config = dict(
    n_layer=12,
    d_model=256,
    d_mlp=768,
    activation='squared_relu',
    norm='layernorm',
    attn_scale=0.11,
    init_std_o=0.0,
    lr_head=0.00864,
    warmup_steps=102,
    schedule='wsd',
    final_lr_fraction=0.0,
    dataset='wikipedia_en',
)
Each number is 128 + 24 x the weight over its row's rms, rounded and kept within 0 to 255. Layers, rows and columns count from 0. Numbers have three digits each. The size before them is the row's rms in percent of the matrix's.

# layer 2 MLP up, 768x256, rms 0.181, rows 559-665, columns 192-255
089:127108098137135127131080200199151133162110143154165121134108142133141081160117123163115174111117103133169148126117090111123143113149162150184096131163157157106123097178128161122140142128108108
087:116149164148121114133104102130130143182099126156132143143110157134134098147147121147118086149106078180131163102113147130090152123140088101119166136150130103151163154125136133095140141160111098
085:144168069146137118068106143132129142119102136151161143113107126151126081141165107132121146159121124149143138131120154151147104136103108130135115108130130125107150119152124103145127160122118098
111:134193141120134132150131148120153133149102123088133116158129109090117120130126084129121128120132112146136107081155151116152114112091109133119151161138135148153102148107120132117183135137096111
106:153142108117112146100122152125119087119111152107135105097166127087143134099089141099113133184145120147138118107156153099094101110118091166150125124118151135151142142118174129140135105126120139
095:128136129150125148152134130087111121069137106156117135101150118068113114102139139103150118136123127141144125093130154134107080089137147097165137130071154079132152115126109128115081112122117140
105:144139094136141103094101085077104090135161147123084173169176125092125124108112136161130180109118147163088174115153130112163072122117134093095173110116117157111124130120165100162125118130124130
108:105184166123131115116146105129138112131144098109163107148067130114098121150124070149133137111120149135074160138159132118122106116171170115125122144196104120154096149126144101097142118135170108
094:143092186131135080093129141097160110124123068135116125112140103132142141123100097099124093137144101119143115118153181164145092099141143074139128091130120119115128105126160132103149137092114147
096:086144172081156164129153121166099071111128111134153125113103133127143105125135114096134091147116131158149096106098124126153127114143129117177074145147142114115139153126165118116120178121140126
104:103116142130160132143138130119085126069098158147149095120133149133086127132141125127129097172125095148134109160147167096127061147113151165130133128134189137111123129141145120139067147110130126
105:150103130106145125127123094117155143147179081138123144154130117144132144085099127110143132133164139099130117135137068115139118130102150094126105126122134134130171150127140122107124127125150111
109:068141129164131147127136112106113136108100102092089132126122119143151126119124150108164125112166117154097128150140152111122129118111139129173129122112154114143132124163108126143170123138168118
099:103157141121141090143137126160136189128129154147106147133093112123138164083147114124119163094151079168122182158120100109061173119140166149092153152126084141172133138121111170154133120127124133
103:166119099131087164122134154094090150155142141153156123138162078175123122122177085102125156110119152107121088126122094116127140099129145101148135156104131152151140091155109117106164160114125138
105:092151149111127126106148115120084186119117115105112097124107104094090152164127135125100144122107112131107107091114123097119165166111141143178126123116132148153123155130142192139149129108128101
099:124130157090117136108150107146125176117114145127116170142181131128147135102114126130134114131110139171155130120121133164096112134104130122156094142133136146115183154135166110193090132122106097
097:164158126117130121146150134148110140089134103113120149130148118184080127121149128106089126157139081144145151120135136145121115140160103086139114152133134076161129114144127144145101124138060131
107:129115140077129145151100137143113121123130102144111101148144134146149132124128131144123166114143120124119124139181149144149106173111139096098118125103119138145121110150129150110125102102168084
083:137140153163122116116102135117099129096117124109110097152115135113130142142117129120155142106119123179132095139167153071128090117132157067146158118162150111122130116151122110161098112176142108
099:129143137158090121108102096136072097149128178149120103139167120093128110129157099097127163147069088122118122159113137135107126122138118128145142115127142119144121144130142124133173171077098132
093:154112111173139149139156110143129111091115162116130143132130162129138139109153120133166117109153156102115127127151092121099115107148087106118173155145131150131166121133129121131161110170116115
098:110133130142121143126122138146131136140152136138137093064137163146118117149133114105161176128134138114120162091134167158152146129148149134170130087082157108093161118113144144118116093147104122
109:155115110099114127104143095139120139115106083103133072151097116111143094148115138129151136135097138136135128105159132143109112134165079135143149106169078139119152156148105129128168071149101126
082:115128082166153122104121130138151135109130160155102110166142118148137173150149107153107112159153118118169090149164112142091093160143135130105184148181108125135086078149104094151118175094133093
094:129111121144136090086132098124137107112076120095138139124140095134151100074139118155102127112137092116132106132144137129141149109133073066126089171120078104153159118153148132153186106066160153
098:137101172139158126139154174163099116165125110109170121115091164107160111109136123109133126165121115108123117134079154143135130129153105123118136136163129148133136076117175154142114198133133142
110:145138162119131143133110129149169132113135144184137146140086093082123122104144139086158136166142108094110076144155094110108097132095124171110177143134110141145148124160098149116125089095163156
094:158121162193171121120071123106121091119128153112127073125098153084124096109121120128154148132157132122162127147097109126169122156111132110109108174115139098133106081145157147099121160101137168
094:136149157118154142117111098120107150132143102125096146124115125149132120132116130110127147152075122110175114120083150119140114108080143100110159178138141132131112157146113072140135112121174150
084:150132149116157083169139161089128115092148135141125152115104131124119150156126142147134169136133147111111117110165141181106103101172142095138120148118139075109112110178140106141108131127132130
107:130116117099121082112115147176140147153125113102105100112132097156127133173144105145136113133118140118122134125100132153102131082151156105108118112149138087166153124085113128101152080140134113
108:127147126111154179116113132140162143160142137124128115146182152135090065116136100123144114115133117072096134154083166151144141115104156126104118158120163120077138105107119121099153124117144114
100:126132125164132117164113096123128120101122146181130130152093110105139100126121138140150156175129140126153114150199102141123119142123107122123104143142158104146141147169153111089109121147146124
099:108148154170125133082129102141125135153102126166139118122148120160130114094133154149097140165133114113142099161104147209067139113112143146126121153104118116146102157156120106138151107097122161
105:139132114137139160097120137110107125090145147135122103124147122126138115120115133124136139072111136135141131139126185110162082135139180152084142130101105095143157127123109150101134075111089094
082:138106127141109126134159106144127109158153178193123094158117168135124151150084123099134110153092111142125126093126159112112137130099150124146145120146108090146097111098138072095108165135106089
091:118101184135092092117114116126110132141118150124155127156143157085141088102166118119160106123168143114138127118134148140141105152123101181114074138135119152115114130176129133128150119140118130
086:140137127121125128136108130137165145094145159136126134130137187117163152073126060130110154149179158131138132145161099164120115131144103112107146044125135127147147099136129078161142098114160096
114:138112138135099095149177080163125137102129097086175114121129125152090135090183113168117167126114136124147133107137103164129117125142144109144077135124114147175136108114135158150186124171138168
093:137131125122135150127109153128115176097131176148105140113143148145133095133087095143121104116112100161150086101149086143145054117110100090057101110138148142122123122148145114124141138141111137
094:142152087151118139142130145117100112107145160162120124113131155131121184112113089105141137116140134121109084143141134132073100148156144148160144194119154113129108112097120148081174103125131107
111:115118122169117178148097148107126088142131131124145103133176131128164149111133099108124155130162089119148130111172149132173091140151104131103132125079152082172129184133103124133114120122102167
104:100143133135115132085144134098128114110120139117106119129112115095114115100123190107131130124146147142141113097115129116125119151164129103078123147116134177103140087142102151121124141145073086
102:114104130118063149152123139132126111087146102095160141160129108135161128132108125153081089128174112129119141141114145121129098137121130110153124151148171127102148138141125147116159081137108147
100:122115151188133146103125131134139120152118146133147171154142108135110131106113115147123122177127113090121113138132135130127088130109148109148107109100105156111097080134135165096171158102148107
104:122107140125125124129144131142130141140161133094105146156161141148097097139120134086137133106149154140113143161100150119142114143128132114127165165106112109077124163126109170150082113161129128
083:170092110115133113105092125095132162092101115152078105130134171153135112107158124126150113099124104136119140129129118180128084149155149104128158090121127086091117130198104132109102139100143091
092:146119139111111112114140153133096142130077148186153157129132157110117092106112104111135145130126122132140109113113096097081095129147111122138107136137141103105131135129114106111169132105132081
091:144106102102118105119148108132112182137083146155097129170169102130115169109093141146094143134118107139136120165135114110154123086130119157083133113125121122154147111121117116111150106104106120
094:120135160142177115075158161127116108109133156153131114087107093113101134135159097136129085124110107168134142131099126085104064139147123119134168140148134134109116127152151103169126150131122098
091:113115164157153107140149197172128154116093141147129154169112111123175133133128169120135135168097158112104106097096120151108119107153126129135109132119156116105152121116158180142153107099147104
098:098109099145101065093160154125103122146128159122122132167148111153120146105102134151122157134152138133112106127097118164129089122109123114128132152140123117105151139092143126161126149106102104
096:098161148169135141142130157115106108109111194123107180128104125188159109121100148141117091124139109113166105094115123145150086142173150093132158110122108149130133119151158148082109113116129117
100:115104097135133117142089147169118130124161094157155087090129072110110104130139106121123112127119114135123109102130111128174120135151099098141109141132149110105124110164147121164134139158096161
090:130136110144107150115127106117124159157133133168164121132097125094109154137146152166114146097102122129117123106070173068116159134130120139139080179137100104158099162078140158117134148125106148
111:127096061129109145086076150152143118089117103135132108146109089149142166112127121123116156120115174090082147115120155098062141090171170181125111154131081148131141150145125127077106144135169145
100:109154179112144135124138123156089124110087112105116130145135121116160136148085130144131093134098147118074118161122151121097129125136168068098138127157127120120141107120076124162152162102165114
098:168135152142121152109121092108109148128122150142144114160112133136144162151137084102108132150114168164171122115140134173128160160132151093121141145132125134134154128131113134144144159145097121
117:146142157133107079094139145140071142119090114120126110114131113103085147117113150139072131116112140162134109164113140094133112137136141153171091111148154161130144123130155137141100147125171102
097:133134175068166105136116083142151133092118137096137136135116118116131080120163116112139141118118124094131133098116137146138114090135136154147131113140130130110109120142117156167133108144153147
097:113131097113144129077149152123109138134146099106152113140107162163139139115154145140127113126125106125117156114120163148128123144113163138115147153144135074121115104117121084143131137179167129
088:083172121095140146116133122137146103131107121095105146140136108099122121124087119118186110100098103133127114149149092079142107168132089145126174137159126154127074095111101101143161096118126091
097:116141110120105103149121137114147126127095166142126185154123163118118178111130139138118141127169144185138133114113142141115147101138134150125129158162131150135144119131166151092089128171161098
094:146123115189107137139116120135119099091169121136095120128085119173115096151129108164172128097110108135111119124136130174122135104143127108074113109151129140100122169138164108107191129108151114
086:175127113124127144135136130146122100136159139153107137167109119100117078136113145130145154139160137137154163140117126100064114104136106161108129109125099088173117076099163124115143115105161114
096:137114065080163123103127120120098115114116119106153137145143147139118128126142085185145103162152107143150137148154138121100137162153123187155113179126095122133115104159130149122120138109109096
118:066176131165067153165116139122138122132153134087124159133068126122126153084157115102097093086179107124119069148115073146134166153142134136095174166130126109119097111177120116147156171155152141
090:122106140128149125133165099114136134154077152118179155145102112107137101111107153165149162139149188113133093134165060158129158120110144115127107168136146141134146104120095068153133130143074158
096:124166112142149102095139171106133113103087097155132119117106141120102102144136064106173127092161147180157101115109110099076124088139156140156170109134109110091093151106165112120139127147138119
108:159123134165071143156157135168140114099106115107133136163118116134124155137110110104120096096150159122148117131110103130135100100124106143111091121100140101156164128158135197110123151128143140
111:146149136124145129165156141111140125163134095069116102141137131120137088163079113125134129163115143110142099166137127127097130146144127127142135121127133146128113140123158072153161139127109170
102:125100142103111107129098141063132178133143147147161082143131129180113099146138130123150157129132112147124076116104106148116115149148135096124140162152126106086124076141141165125138094098099162
094:146116124120073153138118129136102121144130145121115136078127133165111109115141110122089154154156082126146101121172128203098121127127065120117164142167080126173087130137162154120124110096130099
082:171158131141130136141158114081167092082147138115118176100093110127116126143108120121152137152131148152148107108145130152165094155133115116147139114120124143139125135129129105133111158143137164
117:111104100135141108125132136165210138106141128096122129126113145137144109082115142146121112134099143146109123136071166131082149173125150127115137131147129147099146150147124130138109162148154095
109:105147107133119097148139104131137087129116121136130156111155166127130144129078135147101099151112155140139111162108111140138103087083114134118172130109107153116146165118146112125154110096094124
103:113118118182148109123140159143124133129139139138103163109120130144145145116134127151134148083106146152108130178116128145120103125124157167142134171096102111123148110176123137133141113141134102
088:167159139143128108134103142177121119150122152141128137113110139107106130129108116100150131155092151133125149102122144142139096190125097099108138138164120146105148143152172104131144166147102120
100:136122106149129157136103190147105106108091129130130097191096133088153160133140108069106142155124178114091144105146133139179134116131122150159135126121100193132167155124121117124123123090146151
100:119153134132115106128099137127112132105123125103146158112167159111133162146136123142152084137140099118098111134131138156108112105140142126178153102139141139142164065175139131147200119119115146
082:115148184152120108142126084152112100144131128148103149110141087112154084145165091123176173163154119154152139099109165143162097119123055149105122104147100122123127125136149130125140162120122124
082:118125072138146131115135139130127165118096068115117127136108141127124180133148096133145124131124126093136124124128162112113115131176112116157152142165129116158128088133147128166143125095122121
108:118156162115138180118102142144113106094095095165124085132105148078124112081129134181103104173105139137103125109142159148146132093165146189127152150133164127117157118127113129106128105090164123
075:126120129087173142144114093057113160086110122147100109098109115118120128127145117147127119133112169152118156127150134139167146104156123161119126128114181126084143124144109117137131120114117113
100:182170147139119109134113096154098112153116115083100157122077138116113152110144134157104135108126155124094155150105128141138072145124119159090172105120120123115103093121116125132114103085158103
101:121105121103177162137150172093107159113126134119118143157141084161132119135118130131149127137098114131112137131146112146158122145100111155140090124149131132103112082135104148117140136117121121
094:158145122147118125106145152119120112091128135139171103142160100107121142163104136140124146161116116132090155090130171139112151134121130144107133186107128161156127116146162117120142121140111144
085:120114130141171132072142135101096090117142141156145133106149156113156146091146156110131169154125160147125154129119129117068145141132112154101121157108078103108116134095147103117117112140128120
106:099146111131095109132114093131099116154133139098149121147095131139141107128129137164102115148162113114111155133148140147105115115145112153082144121119145137107162116119097182133134157110147136
101:077084122196153134144095148150105160160145111149129098138120131168091121160126167112119148084140180157106119137094180116127135108138141163089127147180154122055117137137121118129129154162102125
111:148120107118133150113111121152159132145101119132093121142123128175163104149099094135128115165121098161143130128125144133140091138128105112130135165133163161109129105125109106177152145115128125
113:114121138142138145140194178153102161099187146107140092104087130122095120109130148142135087128093148131114127186119160102138111130168111095158124147112164135122157162106131116107125112130146088
102:096116102137167116096139117163095150134111090116176112154097095085130127131145141118118144086120111142131122116142093147088151125109084093129121071130133136141135152132159109070140133159156138
084:136147117134126102107131102125124114144134130151107089101102115183146116098097115113141167187146113147119159144156138110118126147129112187141106125158101139138135097156177130178117128141119076
093:117146090144139160149105124132120090129121050116151180082144143180153105111105105119158126144114164144145139135136143161169085152144131135154105150103162121067118121120139117152120131146143130
104:129150121169104117160117132134145111082111087125136136166122103176154103141144147139039132102111124119110117146119122155136135108136111118138113120130125117081177103116152183155114143107102106
111:147089078116152157117103121090146120087117105117108124134149128115144108140076112102141133120146106099127092143117162131128133078143113120130104138107126138098158114150126089178098124160078097
097:118156110137114141107109125157122114137134108135141146121116130163075158115145084110136177072142122082138091154114102149131127115138126115128119135127118148144144101125148158123167120131087152
097:134130149144159085157127101092106129120122132094147095122150128130136109109115140165117092148128104115140135169155088104172126134142129121131161155123147140095164149114138143125125113119149104
090:155142119135099120122152119170118137119109126131125194084133110211096115141131136071166121056099115133132136152142150119116109142145149156162124165180159141117104096092128115163141121126116117
110:142146132135141127125140102110114144165127136130105077162148112155125134101161101095134128106120123097156116128108150108133088118138135153128144107142112160124150198112065176118130185124132103
101:130148132131104103158157134152110140109147116131097142126173145141146086126142133134104151129173138083108109094127155124152101124171106143122100168147117165149128090148146161150121173134112119
102:116114128153134117099157132135125169118128129125123128135166143098146111165163113144130103109113138133117125125141145119110167115123159142138173110149138121091121131144139120138132087122161111
107:091179127102134151103195084174076100143135102143115127114120131139109149117140139108127132167138131131101143101146156099141147116124124132101096089121158089122150166194148154109132146173142097
100:112119164166110133126080092136119143084144153101081149119149123142155087115067126121142134120131137136089132120112119158103111135137137131089150106080149136067113168129152128165109121120110114
079:135116150172101091132154144150127116131108129142146137092129143112163118116127153164169123138128120146134080133098134115144104113092149154130146123138159134103118138115150071109152136082142085
# layer 2 MLP down (transposed), 768x256, rms 0.104, rows 559-665, columns 192-255
099:099110121108158174117140129134132117095153093146117167111138136125140112129151137118148131102122131144132148133114120126134178125111128140150183156160137132128041116174156124133142117161119110
080:150086122082104133092121114132124112147159126140100095060130120139127160117166146140125112114118186144149136146075129108142095130115121169111103105072130139121121108160140137122107105137128118
108:139137121117158144151122117113158089107180103090119123125165100092152105143072092105113106127123118109079076086121127137156142103138107098117086128128147116138115165137097117088112141116122128
096:093152158118111153110121095102086154138131116123126140079155171152159164130102108123116147130111110134101115133134094131149112089125146123161101125136120144132133155136139119126137122139118166
092:170081114116163122124128126145103137128096168140179115095160148125095156122115166133156087147104130118148130132138160088113120166105152148125116132083162121150124115148127095119171137132096144
103:125148114152133122108098134155155137129114148154135154148134116134139150157120150074059142093134134192078131161110078133098128135092161130105095138138109172099111163143107201124128152131114145
104:118140111137166122170133134163121134167097150125137127092140122140141172159114144097144106144185117122147139117168113139146152142098125078141104074128096119139140136085112137148089109141196114
098:094146139157146144125142151121095142189168108127151111111139151124189135137109154132088151162107121182097093167148141084146137151129138100132120124077120110122151128097128148121102143109137128
099:175106108129105151098113126125164132086164116131123101144122110140132120101132135155114157149142152143130075085107078130153090122106163134151154122091149124145111139118160169118121149114109154
099:111144074144146147136109095147159177154103131114116132145136119138142146160113146081142170135155174150118160127114096123110133125138094129146152148104127129153129128128163111120135107077168136
099:141118127140154117142140131144174131151106189118118148128122122144133145082087144135132132117130172146152087172140088115132157135095116136119134108121118121139132117145168104108143114106094146
087:118104168125175166110146092082146162123131118112129126091109150127130108129142128143159177109133132101164117151143129146114132111131095163137117141120143131100109109126122124112109125146128094
101:179155140095132160134130135139165146128123141177103155088147159114113081156169128134155104117173127101167146146123123103110085126086101120108120113153188107143151141143127133125125125125116182
118:105108114149095122108103109147145130144119102128089161127128111111151122083151118110150087094103114106081133139156131121154097140111138139153146095119123097150115124093125141163111137119136142
104:116126150153133113085121164104074096176107118114138116143134119090104104141139138167102139159094107135099080131146146130078108127126117135176106179119110136094149129133089144146126188128145147
100:140153130133147098101139114141071147119092101118126085116165142132105089156131128118123140109141126112140156106096131117168137145123127150147084120122116119108115121114154112145135175177098100
093:128082155115121135116117115150118149152101125116133085103137139109104175110119104144145134116145160100124160118154127195125148152222175123127113135099147094137124093137106161103142131130164141
102:101172130156161109119163077106147140182135098130114122110115067118116098143123100112153082116130127151102134104124118161136116096118127091074145135107126113123122102093135124134132155142113139
101:094168104146125121109132151167153159130144171104125113160109105128133096144167094109144142155135132111118162112141090155161113121158124159147141134121117119129130124107033126137169142153159129
104:151150144079164126146123116151122124123112149097096105150118196167155126123124123073139170144147125125101148094203139095158120106137132159093144110106149102130110124099124123157085091146124121
086:122121152109102112157156134167131124143130110099128136121103144106085113106132127149115128102152136117143136163161114086156165122167150148126101119106151120065141096117133148127102128106157104
103:181124146190131147137097121091151175166127124154146091165142120118091104168136103089062151139128100093132123092095118115101125111112137112141189151111138134155113137095137164134163120128119166
102:140152163090070110151134140122147143117119196120156150201094141118139107112161105159117120123153112139172139169115080133110095147155115131158129104148128139114130127157100148119135099135092115
098:098162160121128102150114078140084123140140131080126120111114125134135173155145118122138145119152127116137141092135140092156136108143109120107052112151122094133127123135148133125176116134164138
095:120094113156137106158111137131119104127137082112133104159124106199125108116073117123175169103147116136116142103142153148108101152182101136136111174146130097096093117119127094128139141107106145
094:115132156110135135158124110170161108128150137134168133144168145109129113153119138165117149141125092125129125143136150109113144102162100102112142131118136098083105124087131114098101150132092106
100:111109123130155181135130125143145168074134133108159140132124172093162135131098153110141169127146108147141127138124092141076131132115134155111147111136106136098099105116131126119095150138138124
106:084146115097103121162129126103129122109117141111110119127158106150163125098070155090119138141142106079105146089117132143104155142127130110119131119153118091161106113141135095113151090136188095
098:116159131097122152142130108108135135136167128117177187151182118100128088117108127148115117165110104119132130134127084134163140125140099128127157106137115116159077118150132109162139137115116163
099:123118167129123118140132124130123084083153116125112134151117182107133098140156093141090089159157125162155203128096102118103132149142124134113149130145132131129059114151167118135100158162145129
105:142173084111123111124196071134141104111083144152128079152116111122109145102113104086120150119100110129115104094130108096160127128105129122101144147095142138127100103111113155186111114157116124
099:122145078124156104093059112170110151130123149150107149138134130123145116028125137124169126152098119149141150108100093184161135175097121110131100116096127128153187093118085170119127107132078129
097:143124150196134144156130142123108113109096098131144158104107110105108173066177122121118107135122108183141115112118122143162121164148127105157134114102097117165156116111152143134147149163109150
087:106127110119158141113175191140169120170132154113114099109126141125141104148143129135104069129131102113164141140112115098101114124109154104166155101130149096126163100133089154135119094127063076
097:136114146118188085153171130133137144133115126179138152120172131105119095112090140126128099124122132118138089143106118146161113126095125153197087113107151115163132116157126149112127137111125097
100:156131100131119104125145161149152134162148140092107143148143153144155115138084106140133110135140061128115171142127182140161077137140120094106141115112100152154108147122135133104140131153096136
098:118122153153116093136141164089141129135161117132151108140158094120150089114169091160122135117126154109152117118104118116174111120119124155111107101113134175130101116120183159151092122159099128
084:103121134150135145147109123141109147097133131133132085135142105116168107144194123122091113073151101130170148108143177140129170120105137098116164136143093133105119101092168117122093150150101081
098:115100124149098171141105122134144126140119105163092091138083144150144129128140149121093179116175143154140084123117134112129137142156113139139158140150138122124148077160124174149102135114182120
095:110144116161141146106156133099129137127093111096105152134173109100087108113122128109131122126112106147125136182135117125133148145121110110109132136131122094168140139083148109142108111161106114
101:120086121145105132154180130072107144130120109117142151100151137124153107169101133101095156129114164159150132157153128112165146103099113109139162127141113116117114147170146177124156133109117138
099:120173100114128121152153134112139104138122129154111136134152090129124161107166126141145118140117142186097165130125128111111115134080118150125106141149163096108148130159089127104109146120107138
093:148113084166170143095120168148122107131109139110101149064110128141135073175155103122138117131119157128128148100097155101146129107074125093169148124110092158095165156133155139146120117128152101
106:084123133122130157114120097141094148145135143156161139148138130135126118142160094085169157148132143130143192127093156064116136084110134129088099166117151106167121155110108149130158110148126105
092:144110090144123156088147132078123127117130134134096072120077170154102144102117135138118104118121155164113116096103148121139157108160134108116139120100132110129160140157129147141166129147104114
105:082102146159150159118098145133135157111127104115147122131133139113155113121092126163120149146164084144127151131132126170106090157116072138153122143129089153088130124147077111135118130124122137
103:116111152101123110097140139083119124131152098108155132099083122163126120124107116139106131096119150092122156100138151161126158093137107130110157133139152146127145162115105120146147137142115110
106:165118081139144143137174140118120123155160164132089101122103121117181155089106119113146137124086127089124120139136129123172149098129135137157076072114114127147143180105139102118155114134170082
095:146121134111103134108139167149159125133105159158143147092122108129131128130101118108127114133123172158077098112122122124107155148128111151154155114113116074086117147112102118103173156119138126
096:143135153146124113105126092125172135123137175151146146119105129108120199174109112123145104106107114172111152156138122164113154163162139159152133133161112162131161115122112133136125136113125109
080:155094127083150097172106190114060135129147119115106067092156121126124146101155136143106088136135172143144142158113099137132122093136168141115158137117112132125094122148146159139108128119112082
095:106126133142179138157157155151152117153116114102136155159107091189154140117167164118085104136114117142083109129089152111144141112079133106117141116112142106084121143083136123131177120119159119
098:155069087163086079127163157116131140159134162132105130140119142144130131088138138144103141151150166134159170121122136116136101094139139133145168148075113097112162120121068112115159098107146132
098:148105123126148134178132170126127079134152145086145112140089118129153144153088139067151171137131132127118132177136115101119154117111090142156148117152129122120139143131106106166142106154143148
097:146135162136125164114134122106116113114103119161129138134101143090122116130113197134098112112119099114133105148115134108124091118098113106131164101120100157122137174097151091162134138164139176
104:104117156126105156142090150142150072123130134141119122143128103165119100198134132104152117120119143089105164143101193135122142124097102117097103124153118093107081159107097122133130125143101123
096:154177136133111098122143170148150126141111143139120120096125168142116101098128109113138124133140116149147127110111118151125132143139107138131146154146093122128110109088144112148129112112108135
092:096121157136148161135116146121129142101165167180180119093146136133138175183161145119127120119142164128137092092096130101122076109131138102100142094106134105084113106158148140105089083132113130
106:120109136142120135078153123125117164122139116140128129116152111132113117121120179136103161147167156102127094095143127122167102089108125149115086145095154153094122144142141116129116150124153103
100:136127162105119135164158110086164126149122142155155150123159120088111130126131122144154154124126104108103162083126129190095132094133136126101135104106172109109157111097095050136139091143099115
098:108150118130109160112087146180130128104106089112193119127138090136113160117130139144107143150132134120104160144094113102167113125097078144146138136160118140134115139135128100135159154144125117
105:151098107137143137133137095122120138148116105119143140104128120114138193131142154107140130087149138112165182166157135113104156162095094133124133144127125119162128075161079097128164104117157082
097:122117136141111128137109134160147134109109118148106126093165130117102163088129105099119121121148120088114125102135105150145152076147129113129116152104137142169128128169155151140101169122130128
105:151137162096159132126085104169104096145099165154097114123103154120155140135148132087154131131120085108152123154161162101150139128112153126149126114101137091111110132109104112134117085108093136
096:122117096137154133166145109155106153139147144110172131146094124111119113165153160086136105097170118126134107120122118147101193103106168145136070168121116109156167107134163183152153143162153127
100:114149113165139133145099153108136136151141118148123128118162123085149075111161139092125129146128099105117136163078128164108190089144137126111108111114138103148120115117144114142112128172148105
099:131142114164153151110120160112146125118110152090147117177135094137081130156099100177141128111170123092103105078130113130129109103123138125122125159108151135102097128106113127163132195093128142
101:114146148101147130147153137174143112088152114187099130115097139140130139117180123132127133135142085159147154146124139104107113144144122156148171122162153105170102167114142156089129133135135141
096:149142130117111141148116193146106117125154152066143075133107129198132140100148137147082124155122099119108143097160135130133088105113141106089146106127136122138107111121172149105145134144108104
100:121139127081154069142154116146125120113142151134112160128170136087096129109129139124135125105137139170037139137112109154137111098149118133160101156139106117096151123108168124109128143141160137
108:120099087118104141134152142119204148162097146145111107151102109113162093132174123128110177140094129126138158147117107150108125135112153114101148131154111127147127097129113174130120101125128102
101:129104150077105114118131172085096124152130098159138215143100113176144104113167173127106162128122097130120091145095102113099138129098151097066138128140124114123126117077117112151104099092132121
120:091123132126135113149130140140149143127093136123156144145186114120114138094131126136100111128086106156115136152198115167108135193151135118137130122151118149131140137148109130129118077134123123
097:109145115140116146092117139125144137155144141109119114116152131133107120130127171168130169132136080156109110133138126123139140103125116131122104099164092147175093128170135183115133174133137132
110:092099115093155109084118092154084137153119094135133134103170120142128121108125142122112175158119099140093184108138119101134121132136088138151093113153135124098167134125130165116153127154134159
108:128162156133144152109126108104085136120123118126135130101177109154154101089080130141150125123133105087119126154120107093132108102134133128095135121069166123165101086110152152103135074121120093
099:116133129140118104117155119082134161123132130118101073133125147122128133145127143075165160083151101146100123110120155132119126173166099129119084145171108105107143134114123137079057137100130130
102:136121127128157107085136103097122143156135164154173125100139141130152096107096115130157113115110142090138084081137084091120160166107114114132129098131121138141113124110124157141148118142166129
091:121102134123117114137102148138121125152158118113129097116144104155137128116165151157123126131124140139159172139095095152152137097122108121120169105100097168096112142126179142112121121174095080
107:132141098105120124162134105148123114152113163142142156160118128171137169103081111095099198150130107115180113131153089148173139114144119124136101074159110161151100133136142137150155122108157114
093:108144143146140143130135135130089146105151113125120112127143146126163127127130175157145150129138130184099110070140144148089133123113129117105126141124144125108185044120116160158119159133138148
092:132098133058140125163098154104120113145126143097118113155118109084135129137138167107118100155149168156139121136112123088145145136112139119157138128109119139164138123149093114139108152197112141
108:108137149148157136142131099128113123155108060115169123174148121157095155121113102119124152129094131128099162104117145101102132079152118124125127140102118138152170150096104164116136100130142134
102:118134144124163157124106113116120100130150132157122112118140115126116107104073140122155152128115142128136175122117135111141112119144088114154123109119147098149110094117124103141122115147145126
116:085108132132121110144150119189113117191131140123169140132150117162112155093123102133110111144080105124118097136117096130123128149134113129128097113137096136152153125113091151119109149158120121
101:121117155110095122069135131176139133146135113122144091147101149136120134153142105133110139108160100131098123100101159069143126112149096129185095148156127136095182126116120161097131118119102112
092:123192179153111134169143071102085094134153126106123113086127090131113173111122119131160122136117108153148139147137105127134131108140128096111136118103146175138136142122134121112107108128127118
111:164123126169126118143156047197123089122129096106122104093098141124145130144118111095083150095123120123144092134160132160110111116116148121103128082155122129114105149096125171122155145160135096
097:104094101170154117151115097124130114124101115100099116094172093138153124114142151113133093153165098133092093158136125122163117182121134105122145124147099102114096141119153163159195122108117095
081:116160147153137126100097125134122151132129131129082132137114082131149116091158116136142119156118127125115098118119106114100149079115143146136154113126134128139147119116165115096103123147075091
095:161131154153124125112159164148130126112114126130113134137109131128112126117064124150124116131161094158145157125117100111164136155108123121084084139119158133124139132130141108133149149113158156
103:108098116125147102118149070135129135163098124120128146143125133155149214140157093147110132087129116156104092119138117147118141125159143125103138100140131108117139154139107127108131117113149148
096:125145153117086090134120132129155126152122078162113178118069088115120098131130126143129167184150114124188145093136168131123158113095168138165128112089155107086110116142141138154128124164121091
096:109117116141127123107128190112111147117135095155147133120129171075096135152140159141105136138136111135152122127100132095154129118097100141128133115161139084136143113137125100122165124147098145
104:078150084162109105080120122097153119153142118107141111141127134152174094152153096128122140163108100099097124092122118128124170130099148149121161135157140099090105113138137120135140140180121132
114:148136139073148090138121152139103112137170147124132098111150146172149092151178190144085101095136129198141082177108137134108127119133129143081129111096118092113099113138145129127124118145107148
098:130120142092130110123183122152111130102107118126113145115138105110129098133136118116151098119119142144157106162114196110106139113097077142130151125086134163084147106094175120124130125097131164
104:129164165118114115146138127138124145105112137134097130125161119142084170084141144141114169160142158148135143117109110104172134107156149095130129117132162133118111110101169178130167161128185146
113:133126108138136120128130055126183154119112121136135135104202112125141100149151127146096170141087088139118146107139123178064124113078151133122148113124103134122111148137102123133105096138144107
094:092085153146112088169160130175127156136106149161113179113149131112181131138104151102142110167119140124170156141153123147141125125122091166142176131151134141162142108178108105145153147117113125
098:128147143099139121113131100144114109137166149129127154105129161126095061150113100129127145130121138177150159096131130091155142107111167150143175155124066151135115111099154092168111133147128116
100:088137109091118147125152129171099140115084103122132138115116160106156132088158162129188136126137117142172158139107146134128166142143076114152150110109156140094109126130114089135126111073164044
099:144098149075112109144108108170139088115117122153107152080133124130120120140181144125165142096133169189138148136115109137109156133100125119107161126124135125109134130165145132132122129176114086
092:150114101150135144105162137139104131150125131108126139135156082103127114135117109093158116122151104133135113119109111128135088168150122136143135125088156171138129129166150178168084122127160133
097:108119138167146166102087166073146171118130158164086156139105139101169127141125135142125111113134088104140137102168143108149135123154077126079149112116119101111131106076068131127110121118127157
090:150134078096154116132164109136130105137089128098182133083130147178103134124185124146132126139114130108140122148173103104148152116129121123124116127126114109132136115146150137151098112113099150
107:123113091137111156117153132155128099089105148113187104137130130122119144087086115101161140132099136114083130161121120104109139140074144193109143115147121145123151176108108130088179086116170102